Weights of a small transformer language model: width 320.
Each number is 128 + 32 x the weight over its row's rms, rounded and kept within 0 to 255. Layers, rows and columns count from 0. Numbers have three digits each. The size before them is the row's rms in percent of the matrix's.

# down: layer 8 MLP down (transposed), 1280x320, rms 0.109, rows 1171-1279, columns 0-39
# up: layer 8 MLP up, 1280x320, rms 0.112, rows 1172-1279, columns 0-39
down1171 109:065122090098131079101168116175129203027157143090139062113161128136095114155188156097148082116065115147090154189169146148
up1172 094:161110081158153099097154116137188120171150113119172105105146090089103144170133102136076092110115131093189178141173117159
down1172 094:144154158114102195094102202183114157146126138125150144125112086158140185103131161115113119130151124187108173143080082083
up1173 094:169109144111145108164121120121106097118148140131121145165173068109080163168103128191189157142147066158157145119151102173
down1173 097:111121112078100152132120110141134071137154139126114097082130150117113116167108092124149143099138116099145169117114067136
up1174 113:152093122107146124105146172158148151052164160107080112150135077166139119117109080177122125156143103172168183149130097063
down1174 113:131093108131165103093118076158161129087221119132127120122146125135145092146127127171092103178147109091118133239150146094
up1175 095:236107051159146161128083130083075171132054136151175137101078159109146162128075178100112127111123114139124142117152155169
down1175 091:071114124119092092136133124146117053120142168109101155083132100135152140136104132138196086090097115148126135146150128130
up1176 114:155140106045108190151155123131091161109086101153149068123106103078129093145164136118097139129135138094198104099109120130
down1176 107:156118048067132167128160099117152129114094161104153087093107164130106145134149143159136115148140102076154150101085112128
up1177 096:112129195148147167138139139083123068120155148138092131105139169189123144117143163113102128161111145118142095089165116178
down1177 095:111169095172118102092118054096156090148092111127145148135157118090134155172140180133161114118077101130208147178051156158
up1178 098:143133106120190130142154149109128195145139138148140094172175121130065126095054128127113107214097153092128108139176123138
down1178 101:197141135148169145087170095124108154155112125138147150107111086166140092101114112143132104162181118087096126129138120152
up1179 107:078134078098148152095064173143158168109171109107146108137137112171086169099201114124097127125091138119141195089123190114
down1179 113:126111149110135116121154138067151122128187156150151159142137181142076096064091156094084077113153161185107204116150075123
up1180 102:088115134138130201074140156133120083124138138158111098100061184140144110148176146139187127161112146169090129131125100127
down1180 109:153141089104079157095099085111151120114119148101127116134113146132134156076167167096167155094088089144090107130204102068
up1181 104:122112149142083143155178055134131152160141153142120071178161087102088107141128156107111178121125102088080155112121119118
down1181 104:069125144092149119122092116178100187152146112135158142131106121164124166100113167131097101160157034110171126088162168083
up1182 102:192102107146101140124113096164170151099121130143064177148073148174150135119143105192100107124118091122097133113132081141
down1182 096:056132103135090094164122086194163106133175187055109075155112130105140160117088138111127124076107140130169106178115154110
up1183 105:124145161184159107116119145162079131117072170150189107130135102082083167139159135115122124149185145105094170083143131200
down1183 102:175091175155116124129154149179165089167126152146138113112123132103128151103177044144110107137126111090154127134182128061
up1184 100:207085097108097088152109120164197147106161050137122062167148077119125128127150156129080103135145103163181126164152127107
down1184 092:082186137095166142097167138100124105123082187155054108184089182128151130131175075147103194090178107125090129043080089107
up1185 089:105080117154138094118114138075169141131149131090201142177144164129117117097195158160097216161105117146096108137092130123
down1185 091:113160143120157112111143105167154137197105104076119126163105132092175181130147062143144102079061151046152172119116184127
up1186 101:116125138112109113110176111174073118181089184119155123177098155143153152125090172172134174137135150085160095162137122097
down1186 098:182142113103138058117148102099111118137102100192075149141144125109112124161148142160089070160108123153126140172132175097
up1187 094:144137150102072128135156123105088153136092151128096116111132169142090168077151137134103183138153113169070112115130159120
down1187 093:138199127172169070172175130120074125150110143074102128106130140088121099124150075066160131094092145125082112121127160134
up1188 106:154090139102062134107122197099163157129189119187118119111133159148075135123094126124078212142115123100147165086105125118
down1188 109:044076143086198144133094095161224159170175051095088124077146160119100185085116103101155181181141143120086162098114155100
up1189 103:137112091165144101187185154083095137138100126163117118117108188147124079127111143136108191122072141164145132099129132149
down1189 106:119132110153127174131066154098088135098083123179132123110126138169167140146126148126126132114142117086178131167153096144
up1190 105:094164082153139136118088173132077086087124138125096221162139116145123136131147145163120148152139087143133080154095071132
down1190 109:107119109163077110143130147149144129103114108134117114167093122076167152147114110202059148133134104187153092157098141167
up1191 101:142133169118098126133166115123084101151175081132130173139115165136090102187153192103131085104144167089143111184154130138
down1191 100:110126143133085177125126179135177134119143130145151099127117077107108133116140144158121165153103120113153152144116147147
up1192 102:135065047068122127111175093178223107110136144158094179131157085138139137172177132124130080099140110114141162125108081135
down1192 097:042096116180046129121072101129082104169152141129104085094146086146150102133166155169165139192147120124154146162173100087
up1193 094:141130099157089149106137088121116155122141155126132069131090167117162161103070131127157084097162179105103179145136118115
down1193 093:148158091179142090137145125162111090119150130152131210136139131140154108140160156124118193184104129160096110016153118165
up1194 100:110076104129090124087156166133149133062204112076124079176094092167145150102119124212108177126120112185109153191167130138
down1194 104:149122157210150160114088122178114103176149103116117110115158141139180115159088116142152177101096171143106135178066072137
up1195 104:096117124132158122126101101061135116153162098132106063122064162150146088130083177100119143083091126187153079185112111128
down1195 102:121176155082138086155086106146162061089191131151068109140083154176120123146074138093175118125124102151142129149069094168
up1196 101:087124077126149110167014101121145138108093137174171160111143131083116135118089128118126107142083113217090144149169085118
down1196 097:093144149186165145176105167126069112097151107145133102108140052131113107199158126104115105104149108157114127169102065138
up1197 100:169171118182149122075118145133149116137046095132137140113118102155145096138166120110099067072122178113104095096104187114
down1197 100:168141146176134140150177100160131149150105121197098114136061141098142170127080108137077093139100135100068123099130103115
up1198 096:141070125152119149165139127108103122156141115137131132154131074108187144097148121061107184097117138094109156143182110123
down1198 097:190148115110166113070122120138115138183127150099159099077172100124133116147152089169156164120069137120146074121113172166
up1199 094:156174137123117147186136128133142116098113142096153110100114156128085129107145176092099106049180187128194088109158142115
down1199 096:138098158140165079125126111133110095134126082136118166113148127217130149210134109136105127213121113113104103106074106166
up1200 107:122091153110122097144127156128098164123191155094173145127162067135126107139153106186070091095150176127123120087118110082
down1200 110:117096158115118133087166074160108152135185141133106113115175135185206172135141156100146127186129157113115139126157100144
up1201 118:146128129191144110123126107191096108072177130109135140111101105227123119141100128171088096071084106130117138171201144089
down1201 112:116072151130110145165114082138049100104123125098124125097148175077121123110151129161159148153131062083114122093070084121
up1202 101:046135139078141134115103096187197118117100117150086074069109115089130093163103138091115171165116106133130110123132165056
down1202 099:122161113158105147131087112147142210111165151171105117110110104208131172060158095162082189171142116117127095157190129156
up1203 101:176138151114170161039092180164142116152118162108098118158106125162117107136167121148093183134098172181129127128098152125
down1203 103:109084119173102116131091104046163083156127106117154084069150146106110180126139115152176148094072104132204121122168134144
up1204 099:068193086058059125096098115110150115196197127119188100088064165138153113117153151138112163113160087111106174082153170107
down1204 109:090162134101137117121104189077075169132195114118036090141114139176164106167112130135069145100111115111177159091117106073
up1205 105:113190130080090154100136181108064130149135148133139128127121147127182079103132125115173117126151145129157103151118082053
down1205 108:103116112104131160098104116104107175146106141129129171117134081096106113110147147116128096205123128110163110143132058119
up1206 100:104139152088099107114085152125154145152111190125107077143114129136123125114080142109098141066071115099113114145147151130
down1206 101:061155175090113191156141149124080083186158133101109126126152186140163138104182122197107127133125201097128161172178102118
up1207 103:173128123124139103128140120099147108199121139186176095196045148164154169102112150139084093117132166127152150177113148086
down1207 097:156150174128109109170103087180171104086075133170076120139116139149126108194137147221151101195150141119147188085096131118
up1208 101:165096121132126127124154168153111179123100178117102119144104107117071091122131124148114141064128168202123191160121080137
down1208 101:127092140122137142094132125076130140105177124159143156119157167102086166083101141179110142156110082101150163092148189149
up1209 105:105160068118117085149213159169095137100167106090067098145111145144121104173175141147113128195102067187134121154132128160
down1209 099:118101147189079148134096176167143162128130142133141171075115164126119140106123121114129116148144150088090083098118124149
up1210 112:176140166133141128096172092118096144046120064077155092167165083162166122144098139176098133141092153128102112169185125110
down1210 104:083129162124084153123147086170175040125153137135098052136087151117113039116153135185134053132122075115117150088091100118
up1211 090:157109123143109135173185092135113088140105129103082123097171132098112101160129153087128085140127096135217140156190163106
down1211 096:107091147117164132131142095154110112153107190144098172162143105099161137149126078118069145111144085086180130112129164151
up1212 095:125142117108100138118128145085154195095146075117164173143119148136100070092092102118124017131172094131149109083125138049
down1212 093:180137110160149111131076098103158130106188158177132148089135138112134135095125141119145204103116110098163194152134129157
up1213 106:109146125118133119181152144111129076086082116172119159163105076112182116123080118136142091112104094151129134152155117120
down1213 098:095150115129232089124089096143143164144098117169168050052162135132069110160114081090137143138157119167116107122137091128
up1214 100:120112157102099027174189134194136137138130131133119160135083143173167071173068110154072149166156048125113107121138098084
down1214 110:128074142126134119095129124102132124122137099146080129148175172120124129156132111111103110117133078160089092084087093179
up1215 104:236082110148108090127153164144153166127139115141169157113153150216158147142160127106073116118139100128088130130167144129
down1215 109:067089101106113089169141049121104110119142178112175156166160182125150109111207114133112087143154133156207112107055124158
up1216 099:123171118114140101151153141113154173144140145099113144155160140078151125116155205115098122110172140150161143112092110051
down1216 097:068135182122098146107137198143162155124098143145133117095072091137128212084163153115161085176123114182121061140152157104
up1217 100:117156069155165102138175155097122122164171156139123162172112101105145116193065138075149178167178160104149141166174134096
down1217 096:126133128073129136094136164097192105141121147135143128171103116165110108149122133197137145101103116131137124059180085092
up1218 092:094103152166214180069183170132194128168155112136087089142166152140137108142117098134149119187160146131141137147212095120
down1218 091:113159150091086084178132136116139050110141129129182216101099177145122114099156093133159115082151192075109154142147148111
up1219 097:136141124092112096156140187094108135063124145170144185082119094117086114138139102203139159127093135076160086132092123132
down1219 097:111149069075144145075111071198125147179134153138101102167148102111144112156109148172155117102132120109131125210143161083
up1220 096:130134158108164091118130168137161163132120114087138155093120107081105072129136128118078116098145149077061125078104151101
down1220 097:134129146056086111128149131186157066153117190054131139182107184117125150126154137109167147105145181094202133108152205095
up1221 098:098111189103163139126124119163037068176109088200118082117135116081105147159142183085162103081154088127129120151076086100
down1221 102:136141095139103125118147142113190151135154087143125123172130165133134117145156138154153211098159116150082083118148139104
up1222 100:115138083152140158112123155172078134137150130169130071170046137133126205134127141168084134183173151122089131131136115137
down1222 097:155162131183062127138183064134084122122143149108143138153124132118154097134068083123206160128111176095174153102129147171
up1223 096:157119066108074117161156092123182150108090119067182043161236123124088144118045112079054163109143095135129163158125145088
down1223 096:109113146157103063151075106140108120107151105114097145199111117059126086112089073075157124086073130139090091127154116119
up1224 088:129091145152107114046109146187098088162139133076137148118147152061109154114070129075106079167148142160066161131087131132
down1224 096:155196127107158175134119203140138162117165163175130079141137107151078153106146106152133135147111130151146153184093148124
up1225 101:098108132122129093123118135066143195051132131106179146212155147103126160123146107125150107076106085178119133179161110093
down1225 090:147118133071129168143078101151130138126200139145141101172144107162180132100115081151090088143156124120162159161087210133
up1226 096:146155115104154125159126103106152128102176116119187152133100154118129141120102166172164157102112120160146188114160107094
down1226 100:152164104101135098111155133121170140124125097185115090121074105129111133156129101136161059148136132145128131076083183145
up1227 104:102123106090073129093108122163147120061090089097186129167161113150105157136149140118119165109097198097143065091151151113
down1227 108:207137102108108067084163148169119154153138166091170172222128114163142162104103069117167161165146067172167102092108114134
up1228 098:166152148088127122129091146159112120111121096097165125125124164130152160153131182079120151161111147118131205058128143152
down1228 097:110093113132101099157133175094170124164104170100121112081111145128130078157189139141117131108127081145119157160089160201
up1229 088:155150132174134144134145158134143074183149114157162164130124128133154137120118136102163125132100115092117150148108075049
down1229 091:096159144096156115107143093154117142126189121112124121083146133156123131135156107098102071098113165141176109115131120167
up1230 097:135143131148093079145069173153146126159175228154083135130071128108125112125133125175068143091136149165184118112129096153
down1230 089:128117145109188127123177124124098122136159105093135125150067097148132136130086146133119140204156119161151075163080187078
up1231 102:158141078129118140098061154159133074079112145135137193148099129158119124142133164154154102097133140174148130182096148114
down1231 102:125112118103141116175141132122111097090172070178167144163116126143117136142143143122157087096111140078095136100110078082
up1232 103:101160105101135108174129059080131120117093105071130132074142126158118171149120173120144135153114145150181113122109161113
down1232 122:090106113151161145153172116122150154130120107143114138111159136073155151148204171135131114197135088113143067153086135175
up1233 095:140105119074110100074139157156069144076099121101147113110174121198119110162102141158116128140151094116154112184137152135
down1233 094:084064149129136112170118082083091161110150173140102103190102140119171096096162159167066116139152033144125126145048126125
up1234 092:165098074092148156131124130143138094134154117097126172143127190171156174184103131072115164104125119105133151156168187106
down1234 105:104103133096123114117088134164154146114141108148064111146197106122148159180146089064140135162165190127136148159058080097
up1235 096:144089111133162174150092136111084145137097133113079138119119203139082093131142098130122120126184127098155143123184086143
down1235 095:124165130105092128153125123152121067090186149116134094133140092174146116120165099100182127191136190116105097123141105124
up1236 095:133129092112176106105070147112140142104097149137094141178080193100073143143144156081140126138130108148154112108135181164
down1236 096:100132135150118145154172183091072099164061147096124125088192074142130201082145160158120112115134142098141138093149123110
up1237 094:145161169077147108115136101135138115109145182140151151139095084190157214131172156111090104109019138086118097152169091136
down1237 093:074145118193144149136102111078120176083075159152108134100173190148113115109080087098086121136133120160151111102084179114
up1238 106:153181137162093057135126108143109141125112188138165129119162082131147120159093134149141094129228117138138183137115116119
down1238 101:152205112156094111099117158072180146148158091168147116148075122167107084137165136132149099137145186151148139129134135111
up1239 096:136174133085130078122136134143105123126142154165108143111159112139159108141129098122133079091064136155096124151098137125
down1239 096:133117075133104162146118120127166138121160146172074123168168126089174150099187108140142148102156139152097150134093109056
up1240 100:194102104121082112130090150127090122139117130115085104155127140133172163154109099112153104027087132130144119087115162136
down1240 093:094141165145125157135072154072126151083126154155114178137104092133129189109141129167129107151150115162142103184189119170
up1241 096:125076126155129158089152113105116126154138156159191111162094130111097165128101114091160131157132114144172166137174101142
down1241 098:155162102103160108179144110128146115122118192155166147119185121126152127102035161099142097105105115094095132091112109138
up1242 096:117160132139131136106111112119103116165073091165172171078129165106125130154142140114152135156141165163179109103154099130
down1242 106:167132140129128160087097127116044137117096112150113115153121172100066101129185142061095115123117102166101161145159128147
up1243 108:118160199148139138124079110108143159122139152151143135138074095135112149116172113131101132149078099164116152085136061126
down1243 115:122159113132198091141083111108167086166174139177112071088126104106133157134187138120128133097085171167118145157078098100
up1244 092:092124093072127132078083070155127131170185090120163088143141096119094105135109146132143167127132150091096112130076114140
down1244 094:125183147121120137128102203114105166105137111162168135164105185126058169095138143160109125141096125168117074113156161139
up1245 105:130080086077111145115109108109154145130164096160116120141154180159141130143119069101122180158158221147107136120128110104
down1245 102:096154153091086092183125085117136158126132107141113178146186098160121141119109147106122128151087171075146141122043149113
up1246 096:162123155152077158115081129123160095193132097141161099127147076121164145079057128185157197121150071125144117114158070154
down1246 093:059126083169141161063152086184085200119116074126048102139127131117091110139161120137140133121183126135113195166190158055
up1247 103:079143147125158140161130124116165133149169138160104061111123131120155139145121180114097111160148139126188144204083147089
down1247 102:194146050132101109144153141134099132088074103125127105092108124093121122134128191079181194135125083064113133112105093108
up1248 098:048107045162098127094114146162083182195176132123134147145095131084052119164150119091139127130066095117145145123152078099
down1248 105:083140078144244103105146167180179143110144116078147190128119110063090145164117127145102087137119159106090092104088104121
up1249 095:096147142154120049144157165128176077104150125156125092142173087145105124135149102052129138153097107131086016160169066070
down1249 088:128172116185137130156179133148193130078141109114137076093162194137074126073152102189093105149104132092129116108138158154
up1250 103:125107111099121126099138133213129136072123130092127067187108112159197067100168132161118164171206090152051109102140061051
down1250 093:149112085121141086136136151133100138128110150118125048143090125095128113065212091117166118083133153110169166116097152088
up1251 101:173119145139122075063187106088183176195122147161134171074188071143130153127094125134081158093126157153111132134144115140
down1251 098:081103141138120164125097151153143133075118089114148122138176148100104140097104196092121145171129156090162112111093124170
up1252 101:112134130122178132132140096064155139120096155148153124127088138130086114143143138101121119121146144077190146161129131151
down1252 114:153083106138093166177141082150105094143068160135109142117112112145130103110129108154142173126092131132186064126136126110
up1253 095:115129090175144096082124098118152126114113168075098068105131179137096146161110144048092167137138164094082143141097107166
down1253 091:117165076124175089129089138118124165138102156129109192152148099176096077143118073171122066133116078104103101132085140109
up1254 098:196137166114132132129152075087147127118172096140139120093114110125131128142087197198131104148057131126073125170130132123
down1254 096:103160174136178153133117161159123131107056122162129131101122133089093131197189119188118108137128167146099092119169098082
up1255 088:141149162168133141112197175137110115112152150144148095114140178116104118089102133148128126132153143101128094134165075138
down1255 095:157154109068145107119094176100184168113110074142061072124155109128096072142120134109155158138144194174170142128084145116
up1256 100:159092201134145041116107141106131168074114038151126185108132096114110157177089134083079174092134190143118095127159166154
down1256 091:090171075111170151176129127144071215151106188111135103146085088123129178123135154145189134123043087120149123109136101090
up1257 097:153131163135067099147173133197133127141126143062086143099100102080115167112156176085122061102095161146056156170140102108
down1257 096:135107142098154129105094156137121117120092124144097153109139135119127133147142110145111113122118155106116158072172088086
up1258 096:126145091149120139167179137152145177117096111118061101058111104157105123126140109078156154133117171113108137149165138138
down1258 098:172141134135085109123089125112133115107097129130140169139162146126149145128163127107132163155163087089122114123093087163
up1259 094:139114107104145103137131079149153143172093146108126140177133132091128114121156151155059143117139147104157141165083119140
down1259 099:165110116126102053084138150104141189031113128177162152144128158149123106113072145106147089146136195129079141116117199106
up1260 097:112117099118129110103093112132115105158132205125119139164145156176116052109141107115075123126149149130106212113122135144
down1260 099:176156087107135124151185115192105121136127125105125172108127158125148160083141139111113085125125098128186066147179130129
up1261 101:170185122095095133105127166099154131138149159087100131175137193138110203153127104124136173140185144143151184102187114133
down1261 104:149199096163080133143112110105119122110151152175111109085185176124095144150116129140150068115099114106151097114166152078
up1262 098:130158153119197159136087125169147119124152132092127124127096091143153188107090174082144145080134127124162099125202122103
down1262 101:117142146189104107083192081121096175122158097144112114163173095132055157165099097121148136110043123123078103143212063124
up1263 104:108148115127115137125122104086094108154166106123090179111119126149147077121156129107125144160131162112172193118106110067
down1263 105:098110106138114119170151068164067155119133051148134100143123120146126146199095145174149101146155160149121113121133165179
up1264 103:150117094204129139143124156107104111150121124141151160139124165161117148066089140158181085112164164139173137154082079187
down1264 099:109143089170150045123128179102137114139131118130081113156178162132125119115109136199098172099162068089125116103162160135
up1265 095:131065105156168175084131170170083088125146130088092149127128149134112149162109166092089141127141072105135115156134123106
down1265 093:075087094163093105190099084095109189151164116111135154099103115091149123156197093086149118161094055156099160159115143175
up1266 097:162079170153120174106093165107150087131156079091065183191134122136133219081163167105132097133154113101112118127148104092
down1266 100:137163112139108083115139116113105104129168091188170070172110130148138116140123158109103116138140125151096126175164151144
up1267 096:096130146127116122142122144080109162144157130148082164174105069124177097072143142128117120084123146146088145075136124109
down1267 092:121111155137076140172071078178186129103120105065154111092091137133159212112099124138135168122121082085124115126131167162
up1268 106:231094126072066131142148160088154129152154102100093150116201111119127150105177150153133140076108114108094160124137106139
down1268 100:129097157188115141126154159098117150100091124066146091117104133146134065136187141146103158086089129111146110085119140138
up1269 088:049087160112173123185094110135111168126164122098173179118184108066117112132102145151144152104144108135086157072076172122
down1269 096:141084043131141110099097131160137123098099205103120125110073171163096182132140139114109122128138178177105151125154187088
up1270 102:211125152100149060169109159137067146077108088099134106175097138107090198145093147113136102159157125171108144131084097126
down1270 093:118114141127114169142104137118141159151161111089123084096110175084110137123139150116184120156180107107146124090114151132
up1271 102:097190131120133140091124177126095122112071132176105163096149087118157126064094118074118140124174050140128087155092086128
down1271 099:105106124214132064184161156109136116104148113123110159112108137161097103157152146126159081099144066129099149101207153142
up1272 104:126133146149087120084078092012096060116191127154145174199140130078133132132119150144067125160107085190185135114174072143
down1272 102:139179132132124072158040123043123099173121125123069072119084180124107167152088094154160147085075153123118072078128108157
up1273 096:161094085112140081133139151113108062125110135104120130151153118166131176146110116170070123151105120057160162132083120125
down1273 097:097105150138130128141125113121156074132108177157096187060148120114137151150174077131095159140064085148116076107035135111
up1274 097:108151132148172132104143101124196151115067107153191154154088095051133150107135102107085047179118119227122149120162130159
down1274 105:115130143166095170084107093149158118148128106142122133116137121121112095095116128145121130129215111151121071126101177175
up1275 099:128135178111156101121126074127129164128212116190114139166212062142105153117137179132135151144162129126110116152123144108
down1275 101:113086110079120168185124141115110063109128145164083077111146155082125116110135168125121119106137120067114143111124123118
up1276 103:127089086131164150061180071130143155132123118062135148184109112138100124119109132159134111159146124105137116122164168089
down1276 099:121146156154188086098119156140164136128108107140120120087186122132162131119131142027123152140085117167166110138155113146
up1277 108:136147107118117120137110149068177124127107126151123080095126118121161183097138097106120151143075068146136119154132180109
down1277 094:176136134131143100097126153103143145083142108123187082147103134136204129145151134085202158184134108137134110153106136138
up1278 106:091100087131146101109101098135122157123198123168106141132084142104085122124137070139146175167136139168101119120122157203
down1278 111:143100096093161153083189115094038178109171139153158138130154202123101148131094086135094105120116153185130148089104165117
up1279 105:150139160121141083060097147169111142114053070111106114122094088124116145133123096177117129104165116085120123171091083100
down1279 117:174127130148131115083117121147101146088170080132194064118078160060173099165120117128085132093115110089123080074067074100